config.toml
vocab_size = 4096
norm = "rmsnorm"
rope_base = 10000.0
parallel_block = false
init = "normal"
init_std_o = 0.00536
lr = 0.00127
Each number is 128 + 32 x the weight over its row's rms, rounded and kept within 0 to 255. Layers, rows and columns count from 0. Numbers have three digits each. The size before them is the row's rms in percent of the matrix's.

# down: layer 3 MLP down (transposed), 704x256, rms 0.0547, rows 245-279, columns 0-127
# gate: layer 3 MLP gate, 704x256, rms 0.0594, rows 246-280, columns 0-127
# up: layer 3 MLP up, 704x256, rms 0.0572, rows 246-280, columns 0-127
down245 088:104136139128080078104137102198119113175184139125105143165168097156072135081123169124166102068075094164117119115150164148123110131090144075158033161149136172144165154188098066122108109162109178143160138120152114132096102112093139147105163128179106121062112131154111161140107158135095097114112156104093155106127152136092184130214151111076149179122163093176106075137102140106126134179137
gate246 108:089132122109110104180067160175099145118178098114150154125089084155137050141194145133166103126102108161115129130087135191127111112135176122148150138119128177145158193139119127107089100034118129092094108143179120098097153104142142150135135112192145102091137078090135114138105118099171143196115072138111107131083141155102151099087099133120070125106112103134190128084127105147117125143116
up246 110:233127144163174123111211099145169160150154181176143128168093164092102154094131156110141149132162195156063124149169148125130120125146165132077136069102119120106092132154133138108127117208178145137087127097126090123109149095130144092127103099074093088126092082106101113087138089212071135104051154082133107114153173081099126100114117094113117096107123177130087128145086125177157158131176
down246 108:163182190132196189145161103095109160145085134137065174103139150116141163026075122140119088187131121113176098191108132093199113103063139111086140109072070091102131113135138155110144148132157138126174080167174101178102146098113083117146067096126114143132165102092145156114108127212114127128077174123129097123120135028112120147111147119115125128108127174039093138145135152156094088072125
gate247 083:155072064137169102110090107130134145152113127113150149149196139185148184143117116119119128098138181189179162078132134113147101152123094180126118098111149098124068145119118123072149106147095132094110092088109154138108108160162152180169155116176125117164152203146120140093128191132137190167129171085128067089132142137111165091157150109106124067188152148137137134104116114116104171195110
up247 080:161070074146157121137090061150154137152087118087181135132146142195130144149128148105101081127164176158160142073133094109149090132132054143147083147074118128108070154135138139069181101130075158110142101114136148153113120174135177178151145098188150144176128158139111163125111158139150165182091179100108077073140155107109135095112128121139126102153136160115132131076108110176099134179134
down247 097:097152125145120114168198108137111134086093176113149110136171133092107146149108123110128000140115169145120141136130052126123138118106115128169125135127143139140055145093122129148124161106091181185102137166136159077189126144086097094109121127170112151156107158160104125110057182139137171097166152165079139138144181094145133119060103128162136154157156132141169139151128128118137119156149
gate248 093:158147154186139101104136134091091123167126103149171070086130108063047143096085052116077131195169138111157103110104077114148159139127136078027166154142151157105103089133110150111166102112137117132169138135068117148113092111113055132108134145117147141155048092123101118140141111099169112092153142093115167128155103170122122149140156069082154103201112097082123144042139116063117178145135
up248 096:083175159155096185133141160118115189097122096140110094139136121112040087083133123140126117113179128159091118091109123116102129099101156114143181191127096173118192087129115112129170171133080168147183190090178165213135163118143107182080069127150072123132128124105162122163117107170098111037104072173133128160084158127127164138115132114123108121115167110129095148149146115142200118130141
down248 097:138140098202128182167104144112173138124134135189129070142134105068096108087080128127077125186162151167128131150094109151144155125098097111194181155156154109135106119132118085135161129077087196127159118070160124144115086119135100130127107169138096094134172119129194106108090101092112138105167127169157101164156203101162166107140181170186079079124116121098131124134158171079123103136179
gate249 096:083061161120137148129154148125154125179103069165162081136165147138161070140086120149084150124189099150151105153109131086110112120150091090114111143136144073069128134124110090133055102091129142140110072161099099118058143135106081202180110137077125168131126072069101152116131151084149115129129081115122058143153117090095141113094163140154117105129106128190116106124130136157164134135137
up249 097:159172135126125121130135129133145165134162133102121151081052131087108125105172117137171127125111147074119157140143134139104149126121185125151144068114131150172088151127115142120187138113106121149116155083150164135181180085148166049075176166099095104147131148148172108137103126143097139113089112137097172135140152133132148108158108106074131078138082108121085119138098177078096141114129
down249 092:098096156103113107116133099192200127161127155132068161061127090113084125090112135124117102098176092168132095120095126157175092081162133134110099135153095162156148108101156115116114087116145123150101201183132140157128143131082115138102058088147133115127124110145162101147173146149141172158120143127129119085082173116144123200139184140160133099158095169076137106118117141098102108115118
gate250 093:160206108136155111155198118142131129109107126104080136073149120188167062128092057090112140178223166141153063114133094086111143160126075111085146144107111173168103067125143119163153100167134080138169110140195135115156196179152115145097101134152143106117138113136099096127095094160122129148105169174177103094086129135127095123173168174107152174123101187154155141056133135148125151093135
up250 094:082099128109117104103123103100056101126123105115151119105138161101127176160116170115155157171105128169110072192140144158124134185153125070092141093171105109089133125133145056154102133119218137157135180139079160097099168125138148061133104116117112105127066208098163130171146090093108134104086092059123159105127127175130138124180162078077145150138086159080114123191137113099092155131121
down250 094:146211113084177122115174107147133174139113120123101110106160119171157116065072123128106200202143139124171140149120127153102092142124101124050145069120055135127142140123130081127155141101127086118107150134146161125085120093158144144119082130095173149095122115126149091140208142191129143151120165118158102124102092142164101195198174142152146176179132091131104103114167148192110143145126
gate251 115:131107088136123123131081144136175125124112147126146130123120147166129138159121128140083173110135114146162148099112091097137138133121126114125117155102112139119157127092100102138163147120126193156081114097116095142094175108190143089151160124173160158186179145100176139164164160092180138162143164148155121196093095113113110117064167108092130086167094091130177105109090145111184142165137
up251 111:168167146123149087159108190121139132061156092113179172131129094189117032127194146139132128131183138168127136098109129109062091140102164108079115128083072130125174125140103101131087122120134098174122145058141128204113162049196121138097120119056128115112126149155089145141137176084180119070082140122139105160143156155066144130078144168137137099103090178137198044121058127130132132103124
down251 115:109136165157135086125092146153102134086103067097167143164188080141131057108156159132104176069168170087144170169064155129124052116094082124147166145117113105096170188076165138129088089185120097193082079145099130097136130083055163163144150062093125100061120128127116144105157137159124166106146090170143119143120123125084132091127073081122104121142133125127124092171144156105222185130136
gate252 091:132126082048182197092142082090130124134104128167141132126127125122144113111137140080152111096174182127136182102139122164116114090168095108055148135114154102113172131108146174141075109140119100086113140155096101127094187058097091171089143114151098099123102105104089192075159115155080091234154111112200079125177129181149145157171119097110126187150149087100101140075162174099133148130099
up252 092:129129155129076106206084162140076164132131129132124134106109125116138118114104061142121150118122089072117101131102077004144182178125164155111136127100120143140107139099085154142153120077158115126172100076187144130156093162132067120165072138127106091158167102136158082130090135147197175093145057153139192108067140143124115140162171128123160121099131178123124103076136164127145108132079
down252 094:154154111150195181130091118084076141151132173203084079113122107075095140104112089106121119135170119178133152116195137174116080074225117139126152155078095142137135087112132174146119084146117158095154167152119135164119156114131085131138151092127112150141155078125040223082123154148146116136178074144117104136166143133108136125187142108054124123189169139096096127119118133094124089129092
gate253 101:122133080120170134087125172108148132084117155111098163158175139153068131089176103095200120108142147127108119167157123095126125105113126122084132151169084117065095103137076179136108103033144186159142158085101123182130131082120106167153124065160172180132080133170117104149137180152171165100170172123118144101169094099194194094150159098124093096095162123139095129133125109099191130122142
up253 110:083114055141152117119108129103155112097119102131088120101154161106084179103114147116184114110128152124074183159119144105126104071142167115095145174129137163145094106123064129150099093135197141098139117100120171120127120118136124174078099034114180172145063141124092087120156142161205154134121105076142119133104140120124123072138095135158098138097082168152037161157083127144177198131109
down253 100:129096127100067143139133155132084129134115095107110124163146100126180118129117133200105110048079134126124165155108177117072143123097094118158134104128140101144157116131172162094159153169111118176133178169125129146135094144126146093137177163107065093117153085100163147147045060121064131124150110144141084107125124191108139187152127096061159178142134139076111129156116161130070107086137
gate254 108:146111120064155076091152101127159154126148141155115123102153073174077083098158081130167114098150154180218116100152115074145136141098114139135112137109108150049138165119163210092075072144170105123120112120092135164126113174060129088103077153136118110095122112096120119121131172108129149140210116139087154139165139125180114126141139131142177157075104137143106176110123186116106146140155
up254 109:142127085082174124090105086127107193111130078104118122168136119131099152112104113114130096187102165114123135122072143121133092116065142167109164137174071054106127137136148104100128159068132140104193148144097113073120126131070089098107155147103149153067105182139124089093138154134104151098110074078145132156133086107134134164213092067125186156176144183148141133073168070145109192087141
down254 113:070107130110096100081116153079106093157065137146106126092101190123156124132105152127144146028184111149138105161188130189149148153123143137110144109122140132112064086169055141104059115118096127130141142151162082084132150103065138181120146145107119150145140132112133176170078099106137054119104131171121114148144121103169186108100108181163119183139179115145134068144132113168140193118082
gate255 099:119096177013112165136134166138156172097137114143118110146111159167141111072149102139095126136078113176106149171132145098084105094168178141159171158087112131104136123128112137066054121080108132145166154146110106190124159138095080119114152147148182133109118128097186136139097108165143152115138107107141076160099089157071176135164115123127156141127096141125122088170116059157063159088097
up255 099:135068178122104162109187141141175139109127149120128192099069167150131135062144137099100156152204154114116094124147076085145137110108130143113099078137116104152125135177103132115109160146130191131096116157152136150097112097193163169139121101188103125130134122110110166055164119198073152070095121129117151210105120128094106131058150178045105115119123109102096153104121129165175154149143
down255 098:089090170095145142144112154174137124160154152095123141155069161131108208115094123163120129138167140179201152169142084112140123120150097148154092155183139121094107147101157113185153122149109107117107131182152122134147113172105149175147110076160191122138145113112166153115133085172121103095156159165116081136126159109147120128137119115164147106166165169144094129113209115127067136120148
gate256 101:136145220161123084113134105091122084165103143140122160099132054149104086106145104114137140125070147133144039107147123131160083206158150164164123161155109151129131058088155099147130144118135155148116139079097136153139137146119149131090150131102121109072096124123087140115150137100099118110096148168088122149116096143161139115143171091122145136145146168179113120149135173112145089132131
up256 102:158158214145105136146110133093056095133133165127085103118121112113092113086176099102071140156109149105163078119127153117109122196080118148159019180141117186064148131129132108112168138092100133134142136164108126148132085139201132123120097134169091100098127129118067165123114094095097115055117168114122145139170129134149138111123162104136157111116126121079099128117115125112119081150061
down256 097:194176092049168068117131090151111111106148075109111128125122126148140085134146075183106056048106177133139137203134122115148122108134136119138143140135091119106134080111153172140133135149122076142133137105137132126150155113084135149158092126099105125156113138094054142169137187094086137160020139162158173152061135108160206147161191139131117160180126137175076146141152089101152090132171
gate257 091:131179152110093101137144154157145116107149103122171188116120140163161111111140118123073088131146137106144112111134102126180088140061129125121174103092082121129167180186125124114067138079135128104180142138161066147155144168199133182148180117217146079089178074119144136175111183153179070160084110070143107107149137146123136120086093152135078149162166143072155078109113102088151124106135
up257 092:090170134208100129093159141127090162116134086117117101126156178199171120117088179128158112165103150167148122170092141146211150136102127098154156176156125112132188117185114096128191106138112190122126167131108144045126086134225153136113170115144123098113126158111158131172108086138150088070152118152139177161111127122142120116077124143124122134092110134113070155143200179163125160134175
down257 094:109177072148098109127116119088100157169149162151143137174125156104147104146062142111135054102142190119126103169085102097147115075133113155084049140126100115115121136132176094127114126162116102115097175119129095144193133116164110142071145089108114115098122129172117178199104167133103093108139092103183188144158207169139143138128074133056124095115162143129151105100130167093128157102172
gate258 092:146103160103100138051099156111112138112121112099137150112159136108149114088097094104170118175208142153155165154148117140128161177161105177120097168153076118073122127189103174138086109113113122144155082087122106159132159140077094125100163108044154145131117127161083133082104130058122096168117124140090184203155137157113153099103140125076184107149071144151139086149072129073159125135166
up258 096:119163150136161153144095188138139119143116078151081105080135172118166156088095157141179148116145152160132143090103110096115142136117128191157136130104137143108152131114155083117088075201119105125124151123160112181112105143110139122096155087120104139091143073151160132124133099094128129127139133091176141117111074069201112176100154148118055115107160140143127175109127201157158144089136
down258 098:112133153137100117146124117114153112167117135145149163128114078127131085141153096097079154123115097143134074142087114143170135128125080130070106148129152121159094075094184127188105132134115146155109109074129140085131149122145095165127137174087121121155116090148058166119136137123085145145146098169065185135120148144092165108133079105200168128132093163142134096118139077163165136158170
gate259 095:156124122070125166139125183140162044116155132167139128119078105168150116127105064112159111103069090191158091106084134134107149095139180134165171090095142147026092126126112101108089129084143047116173142101138103200139116104150109162123112133150206147092115090150133113129111205141152139099106117139180142110109133126159153165153141140103105097117106122085134210132143104129127127183095
up259 097:043083111157116086035175124068113168213121134107161161141178106102145132153145122135092169131171084118129169158175159158119104121152102123139110108117114054095151120109183149206148101181092152147121127113113109122092091136154159143147173122099106126160156152079156094128163051108112103114124141130121145129177097147127128064057120160124086095131149164101127148101133154056075141141174
down259 100:138054105142134127121100158183152112137137100154136147132136107135126108085139137167124158168095182180151102116083090089130121119135146091122120146139108119069151115176130109143161142136107091138101102027148136173166127135191127185171062093114166095082168163123137088084168172147121136158091101055131082086058163114178166090115075129093132095105097169066104104111212114131088118189129
gate260 078:108092119079110125086134115093158135106136155090122112088178116178111174061129135133125115133057105092113172165146184200102113111134119081147108145127145112119119149133160152109173140099160193084132100144123133126153111122099086152106168135099127082108101125103026205137158106134082183189051120148061165106154076138142091122089107150111151101075134169102140200155123117145160178064097
up260 080:100082156094133102144109147139165086102175153136142101079110112120127144144103169043136122123129157124117158167131141103053118153152111145118093117131132125103086228138200144139139100092082210132162070138078079135104144122142115135148102122076082157150070083131044171086133152129114091113141105129141147096102140082124122122128127111113122134139141108145131180170091132134196090092146
down260 082:155158115160117124091152089106154094107080158135093135126139168117099066143149158107130067136075165143117092104115079093156171178108107124087098099132102143115156169146142088162180128141073129142106151109092120143138093145155178122117100185158149123132107123121170099118119144125083109093167113095122095147113170144165131103125123118144079128100107155137068070146094116091200100163158
gate261 097:124068148153156109112072155139123127076144087102102149110107141130026084085083140076099143182176122102121084114171150121071091176135161194099114073129092131157155177136098061096088153097134172148101125109144119148088079111108122143130165083080093182101138141152148127121119154120127149101085206162040088162138076120082197091165108125135123111096143165169113080090085100165164081165089
up261 102:106155134088170129129104117142080159127162174144138127135101097107077161065116090145062153115160095087121105191144155182109139127102151155087108133141085112131103161101090146174133073111135166111176174137172093076141174054118184111158130089146063132131131167137074116139085162192045171161158125129153150140108104108110186110161101053160103137154110112141115090119121162150158128154153
down261 101:120148129155159119116058161157133159160114133072090131086144180079107127101103153181113021160117140163115163114179132090162089115138106115097140136154126109114064141130159107107122131100066093151137082144185144122134137153148091175107104084139133187132147055176142160098071123121150110102150083088136141092128106082116104127155137129105169083158105126140111140133168109141110108201142
gate262 109:126164151133122091151059082137071174135122117124100129110117119124157205205071121129086146108180136118112092214097134145173133124084115136164111134134132151129157111114196150165099081121191118116161177116131109083144103110098117118113084121186102127163161157113045154138135135132121136162147162088181079110126110138145116137154130120103157109112115123092185144120131146142091178101125
up262 107:105151110123115121136105162169144163121171085161137080076135146142116130093127138130115126123096101135133129122188093073108175143176139111100179113128167151116098170142087089137171141120096100155164110130177156167097108133067136109123136140135162096103085154065181086176147149112108091097117144215107138049111150085140114147164126142099079081179104114151108112134128144107137103031144
down262 102:153175105095127191118123150153169136144116110138179112143101141160170141128105069127192197179112119178077135153110066096123193087152157114131174094076167124113129181066089054114107168070147125126131138076184088144105116109086139130133095193073139155073068132090119114128182146083165158157132118136114090123120101081141101147161098135172128089120068186080150145056124177171116111097121
gate263 151:126096087106147120110147171093158144122170144091150144160160134166121116129110145133079153157112090086168106062153186123091113134197170161148198158119164111191118162135156207144142109131088146093120154164087129115131134093063086172116168118140201109114157164142158113119132147108160202113118170118125146134085159159070135096076126120130142097141105160129127123153121071071122087111168
up263 121:139100114071094147129069192161171196123179130087136065192120085148130085161210157086160128172075165160148122142130165105117122118121215134180127218143120098125175146116110151084106133126121154103149158159119117154120085112128114160117139126120134118113102162113105152121109192071144118141118208122115142179141069146134130112134118173154083093077125136187144162151138060094168126149103
down263 132:175180093109160105181074120087118098098209142079076124182170100156128046142108106103086197190107111103122097107156095159075112139143094143150151108126139114103116096101087116133152099093133212090182190153155101147158114099170128083166119105160120134040124133164123127147097100125166115073135151135152099086104121091114163161124089183087087127133129122159170169140096098072044112165124
gate264 090:109109113089148142172185129175147133079150125168079132103147120075088142159183103121137191106100163080141153106128127134109067103139128122142093125138148127095137166086092202174067110127118094061142108145095114142130168097154075102136105136113149156092141100132172120082138117164158193158121155069202032122137106161134140120131156173120141092093139143072136144144127166097159055157117
up264 087:169198146142148143080047119069105145186140148102177153135101131146096123130056080098141091109115095142098122146102134115149153168174145149153159117104107118125078125152155123105156081141177122170122114142113188128110126160086162108170150131137115089149102146121141114159110107083115101129108081152060195060168129117173151105099130128102088145142112127146159060086122130097145153114109
down264 090:087070082107151124134115167098126178091177137176087098121106122086104156145169125116129134148116116085128166134166118091109059144156140097115070108100129105134161143121109165158128157119102115040150124078127142147131116168160132146118076191136125116127140103152138085108081210128121153134130168108141077094096067203108191127135118177118183108119123089078113134134125170165157065132111
gate265 093:156157155104090118130101177092139098095103152146136167110122114125116097149226154105046112139126082171161103095162147176135108156157205081125137137119105168161183156147148094160109199085107113166154062107184116185099112151109145104102175222192132130094080165094145118143094099106094073097147111119093172142094108134124163142162096145087083126147165116175157135158156125083122070105116
up265 095:140070093104237150087138099146119182119100117120136120146166127137152116118116104124192157133124130106095133172137123071105150129120076187091072099138100079104087092138084186110130074156160129092104180128093155140152107131123099146113058075025178153162158087183118137123149171098150194148110152110151069094166161133136132148100114102135150168154140138118116096116084118146130172181140
down265 092:136058143122166158131086106137116138118112110137174099127135104172086132099132070087189212208096131148127120174116141082111121119105102164101147093072104086113104148152114160102166146144149151106123151119097132151087144080139148124136087111098127148136157108123132109127212160124194185130102093145152101117144167091158088113120168104089158119125128120103156102106117108150139172149123
gate266 113:082130139174117124119104078105127106128097128163086137112209105111126190190143143140191206081177176111147164128128138144115131096131081122100067163155159118105124146089166128187131150162082124103138097168166082162099176197187113185172158139108093149139122133086071087112129086130134152121164146126117158139137092156125096171092164122126176118146132155123079135169175188092157131138110
up266 109:137133151119144104113122118124091120119069137140113128144144206149097170188149134138156106113158203111164143129088186091090138087088069155128061133111074133092094167151191105182122158184072088139078105133149117127093172157180137144089134130098103109123135184040118108127127076139129136087106145092136103138187105198158118156123167152168180138138112145114148069197157137155154167115108
down266 113:142135133070116114081127166120117142137082144078141129122177163160124132172196111149164117144156197135144113115124156085096120124155128057133124108083056153087101160151168118111096129176153143140113110144122082109059158111156155135113152135123080135121159174109151135169089114137131148122115149151118160139193124177173118107195115136125113127124122139129162108100106059143097172080131
gate267 095:109138161124113129160049105096018067207160128146176187130116140102132141123142123197103167146202122132132154167145098121187102177103100107038151098154116102132098107118072161181125124103156185095083091146131122134080137164147125172172099114203097095159116121112130106117111111134115090152147122166125160132096146148143088117108154097106144150095102111114124159172155116158113142080164
up267 100:120126181080140146132144152117168196112153176186147144142071164127137074066108107142194115150112095126114101164117097072120115167150112173150091105130070140113106179138122160168110101179155155131140130152131113120085170060157122117100120094096195086146149096066089153134137118162124142111083078109135069193118154182114121115077178160144179112103118096054119165114094084168110176176120
down267 101:166149134150111165102148095081163163091122117184137133142123175141143151159143151096075089091148182128120105113145083100077083150086128121172129114159067113153158130135089154147141103173223107113170082111087181096155072135083136117095137106131180091143128161154104168138154159145093158125146115111153116130154114116119132121105118107190152114090144147070152155122150129089154135182147
gate268 105:171097136049116122138145157098181135097145104113136092106155139148126052125089151139089119166105116092151167149125180137108111062105155098158099126084079144123116166108101173119186130085136135123108120176177101093132121106082079137099144166142179162128105120178117149135085131173135155122168113087216085088114163163136149141110085162160163088139076135117178119100115070126117180124128
up268 105:128030126143155164133128130105138148147149110159142170152156122143085158200186145078082132123116188125109145173116198084165039057126093129197046106178122130080118184129154164139111179151081116098100151160112129068101154195124136163103078103122141107138096158131099118176130105201106132127089137137099094148165109140175114144119140144182191116129130143080131165119159115123137113098087
down268 113:098190089166175143117131098174162105174149122151151151130105112139190107078063136140108084158129070117150164134121055117137198154148141170113150098155163112131174136132147099135127175173191139059090102062167145199135125168190118127131112159079158063108145150132149128059134135132123103117165104131111059095125158136126130106137091122148095102142121192128128095186182173125126087136131
gate269 089:171059172127086154121144156190093131097117171102095129075133128177059141179087145091139122147147167082132127090160117140084145177087146130077165095071125062119136154139080189145106179172185085085143129115174100131087135092123114121081141097138182099077105104136136177104142107074128183144125190138185141117123153203110166133146091174107152085184144095101080152131136104107200087125128
up269 086:041164072080144103108094132107123132147133075122129139140094152061159117086092093191138171123127139166116167152104210133128126150135108124118165122155104160140142114111116135120191110123176122201122140140087095071151154203110111152198110145128103118148116149119127119123115148114156088113156075134163109134120109136136138129148203147134146154136125136168178049094157126112103162108153
down269 087:127096141090140133110103206092078172117151075074122124130061144157108120078098167070151165121116133154118160121105110144116061083169114129092187129107084038111115137099124131152069117143150145134107159123193157128103168137090124185145168076128148076096093159135104133115078154123139138121141172158127108152095121158182151112163114134105143131168178111139137116158114090089178173110092
gate270 088:034189165155104155149117156130139127083183172110140099124137122175102097133124150099162143102117173136103126136148139090082084132141155107155132157137187117138169153108069127136155084153063108104176166209142175158090136142146146145163141211110124146128145098138133121128142160165171134119121061128090174119111100130116082092106064165131092158190108113167124114159150153114164117122136
up270 092:119165145178151110118139169123152101144105161194105106103156087112108143142143121112062156112116131090164138144152103121125119158185159137178100078106123185140056078128182158101122090108087083130119118140127126135151107142116095187113143109153109032134146104114055152158163089156165158164123132161149158133127174124097126176128098045172104112109147071074160139138158146141125160117193
down270 092:136186132159108113149111157087137105113179137123134114127165097095108134143147133119125039164086115095153095122119104163126128215178129156167129164120139107119095112175174165107147122060122111161168129117152139153164084141122085166138134124137138093166152100152089161108204108062145177177096146146166157124107182171083083170117093065133127077099108094107150123077125127073123137171142
gate271 101:080096141116167099151161131061127066135087159119158091124107092151144127051125127089099124158078153137105162109110098073100139150126106157148143095128122120130156094115148079153147179147066181079150118044101141158160095128179123083142151138102088113132146165152090146130159149135121147120098165140129125204167113077077109114179120195144053121104161149152068038153155119103105106147123
up271 103:153148125107130101191052204099163099112127086129172139092061082132162031090174093115099130173126151154170114103140108127139134170118141083090081138074099176123196145127184175138085143089101111108122141130123121206125115098151126122105160130168104089127162165072135071120111192071085082125082136136101106110134165151111175145107117139082097108152195144115103116164160161097044161158142
down271 103:098155091138075140084118191163095104079149117086164103141095134150134124126133102122143090102137144123146170085167140134116160112097153137132104097124103133138171070169126202086033105193173143122138172188153146129044155173143114123115180140131143144101144086060124074126116114093075041126122128085133177099076146132155117154089158171096116152167142103137086113109091127119108161144132
gate272 094:119160068125124127134171191107175116114140184151128103124119122135185113107124133124172119083152149135153126062128100120106111121170100136096174130088161113175178043091107139114118076108155153063085075110122121119141110174163105216135152093118120108118073172197131152124113107124164146114154086086105166128155160092067103111149155168116128093116118132149148106118107129141185075147104
up272 095:106119124147147063142126082118157166105128151136115135132111198132084131186105181123144126164118126115147131145096149153156166160093131150173143116132164118095111089172100148102117157140124075157108120123119104118217132112089142128167102179103121064136156078059050148123151120124155136180108153111162159157102047132144115126103075035073173120151102123093146098106189138142111068116076
down272 096:162169095098134155099167129126197121108134141147099148154143076148170105100154141135176123121078145183103137093132119048164149113195037116095125119117139094170140075126124148073148097121124118121082093135108137138151146187160138180109134131128084142123110174164163140123176121126202152165110142074091135152125094085096157128129123197141106075109137102090143055122123160084117074129134
gate273 087:143065209176122148168077164145134104145089113128163159074069144165084159047164103067127127134072131103101110142129110134122115173167158151139103166180080113101073151138146154088124109183155199149180120148169151180122113110130119083121120042108136083103127170114139094047118118108171120122119129133094116148166136130132123143110142111129145059073122190156210119080094123123185056103111
up273 084:127085119132091087172185152109147118111073133087130093131104174080099167134140158069178147140185149145121103095091046078100183175115111134087137160156085174166147151111142115137117121139104137154085162128069093140111131087161095064107176165105096139111108151142089151107126148097147163137137174116161150129120154136126154130161138160143169112083095104126154073126046091072142139129144
down273 090:163131148125140213100107173172088133180201132120118125110123147139104141117162100108132127062100185103166132175136148109095142154130084113118091139116079102159157175152120107135199053143085137089182162147143136157204122108136173181115132127086124125150104105090102104127096134135071142165136147114102103133155140137118154109130163114161108118163155116128181102091154189127193047143089
gate274 096:182089132127118142099168126139052195147115130118130083113129138142096123150162131122124157142063112152135098091163067163159134181072090082105161203152099142126174130156087149129193100164173157174151130151127145094126117138138111094092151158147105141117122170131163077118144136170131120078137134110184187098186162131164149162154165092124130146138165117119093143093160078090168217094176
up274 097:089097192089108200088126091132079095103083111175095125150119131140101171181110199151099130112192155069191204176104156061105109015149118103159096073133118114143090119133143201124109129152155081084136071122136132128104118093110129119097121126123087115132080127098131175091134135064109146158161097140159094143146117141105065130106136122172182136091088121105148097142084111158093153145101
down274 099:119134101092145134133091152066115150128113102119190144142073171102108167068199130189139183100143127153135111123126205112138123132126138097147115155099136122046114145119195142145130153120092149146089140134056087109114202120140130113116185102122102098107124175167183147102072090147062160087148143130099115135101133166127112167131188116103140113148125092148160099096123106082138135168113
gate275 099:132121119093198185132134148119138159092115141057106214157210120202107074109126136172100101151089149156142078109096140129100087201089134116191111116192105157132139111136150186089125106100129141109106137164189165171104157168183124088142171113146194102147125181097154123113134130120114098115099168141118131175104154107150130174124057107123159071105145072123138126186100082128067091149105
up275 103:142152148137058098134137144175143147174127121180152085097066129057116159166159089071172120202115134130140168153183102134162182069177157121080130126047117111100124148148111077163165144124129103161160146107089109087117099099092101152106110124121083120103073119186079139128118137145135136094118109130128123076154080140112156072121224136141095180131096191072094141087198173129133168116141
down275 098:115131137114136073106126138152164112113169120188111126078133139166134199119114133126131255139133069129059118133162146088151133110162077114067133137115157106130121166125116129152155151104140142147117091075142122159138104065112180082111095123133105172120128138115130091125172137088156144126085108131162203128112113169112075101160154137118128127166091112121117141118154134048114146105147
gate276 106:123196168082140091088086129118135158081180108094132122112057136162173121105113115143143124160127089115157073097185143093179113125136108140154195131145107073088085115118104136158136126112150120155201169142148095178206106146141104151107075130112092162167150056204096086146106134068153106152178092149164131112134093138140155105138124163146128128141124115065119127154140153142133084092101
up276 104:093164197126119085144128115089033108091148076196116177078109109109137134142106127146179099167116060107163151151185094061140130143103112130105082118160112184077091143167081175088119108133157111138142158104099151109179123151174143089148049116151100106144170102207124086120150141137125168094146134162157184114098125155135105139141167127123096114154162111111125114152116129095115124090112
down276 102:134095145073172092105186166117123136119146118103133070130086100079099165131134118108128123142137124118087092066117079147128120127100085140104124114173165127168125181148159115135096107136124122105153074174123152134190101089099082084150127126167129095142121196131120144119130150120109123129147171113097196129126142137156158085099143132111174142161125145150140109187118148122140106103201
gate277 114:166117090101158088149104112103144172105148138090114104153172124092155073117102140100091124162077118162151121116114163172133167082096142173135164124141066170105123199161105146095168171110108184147146096141142115110111157102118098113143119159124141079121065155077142128148111123147099121126093130142214144113146066130110126087152087114109074178071150168089109153130202075164076204192137
up277 108:161104094072171133160133150117118135120148129142104096124146113069090155114099105101082094142128164155136100121102128194167087139127186083133180080097089161192111166103113130103090178091141119110150102181140098084089178069126078117093127175119179119146095153099133153151164086211115120135078114102167080127116159120083074125123153162117044121143110144156185193122136096151119176162165
down277 102:106069147101095158098113116151115091151155117198119134145124117123158154135178119152171058076152191079134141116148138043123095120158190074128114129056149098138155109105191097142130100161164037059138112141127166117160120126136132101155139124149139145139173088110136136098099140151110136117103106073077149138121134104123110105074139188144142109083128128116150117101108174118213117115122
gate278 101:128191154103133135138150156125093123149152110143126083091091120101243117109125100162191125101160104113136123148109101175103136099145089152150173129083137160117086126143125113134190153154193123166097127072148105098142181141156190115188216122118144066150168086082143120047135204091188146128133132175169109127096145139072128178127161119120134170152092153112076107124144140125165116161196
up278 103:174147126126157145113149166145221085097159119050120160145078105145174135064128156087180102095128153135128137096131145159146140175183130095131129171086156147151162059138086166090129132093156154098143184088108159125132152127141155079136163132081156156146105142147145096142138172105155077136111121126091080095116170068119145126154140145107102121130140102145153121083122162161179121158148
down278 108:106096105085109128150124074089114150145118155161114093113111110078064161159141098066091221137137118126131136109119120134149151100082150160102111210154143113123126071120160129175099116110100142091167097131150181158121122128082149135123114201196122113153156160161061098095150116131157158143102123077058202164110136118138132075136115161111114095118118160122189134137087114097161143126092
gate279 121:115115104141076085113174107132118119164121128080065184164125140174144106130150170100173220106140145129128146155174105108078100120104161102135143153117141175128164144012114130079101093135084136116139138144056116115137132172186119126130206136114106147159136133069141145185000108131147123162129135083126136129166149142163143150139157112124095179197115139118137136107124127110156148143134
up279 094:135142123125154131157072136098144137107142137184225103126114124072096164135130102154113115136147084152141108102072179156150184161139099161110097117117109097160136113209164129207123138090164126118159139093139157147115125065082123180186061129151103116096112116149130100086171133129094138134141095124150096115106116121075140048062107133085141077073132084162120121166123114122103104125130
down279 080:090067115117121104118139126154116102141134148113124150147104115133115107127138133115138255126130134132143160136155086137100115077101170109153129129124184154148178115067104120103092104125134142130132144140093120100116164132119135120133161119134113142116124117097111137171036077135129114128125142087137133133143114150134133099103166137132090159178125128133126129116136130139153114111116
gate280 101:140191154131161131166109135065111127084187102116058131138123098161111043131150129121172170129125119104162154147121166053112119083139154157191126126081116156177171099135108152104104116145168123063203094070141124171071137119167101111161120174166147143119159078163177185128137140139136120125073069141091102147068132123167135168137153195123005170152154167121152174127106086100152152168086
up280 093:062107134155067085136159100161139173170100150115170107152101121126087182143086136153084162084153127117110126135139112130155112150086110120050099128134126117084125153092115079170148125116099143132090162168143152119179098112062189194155123086093116130148116135123095111139133125136101140190083157077212150113203142144153177115134146134116183084108133135136174073116106139117149113096142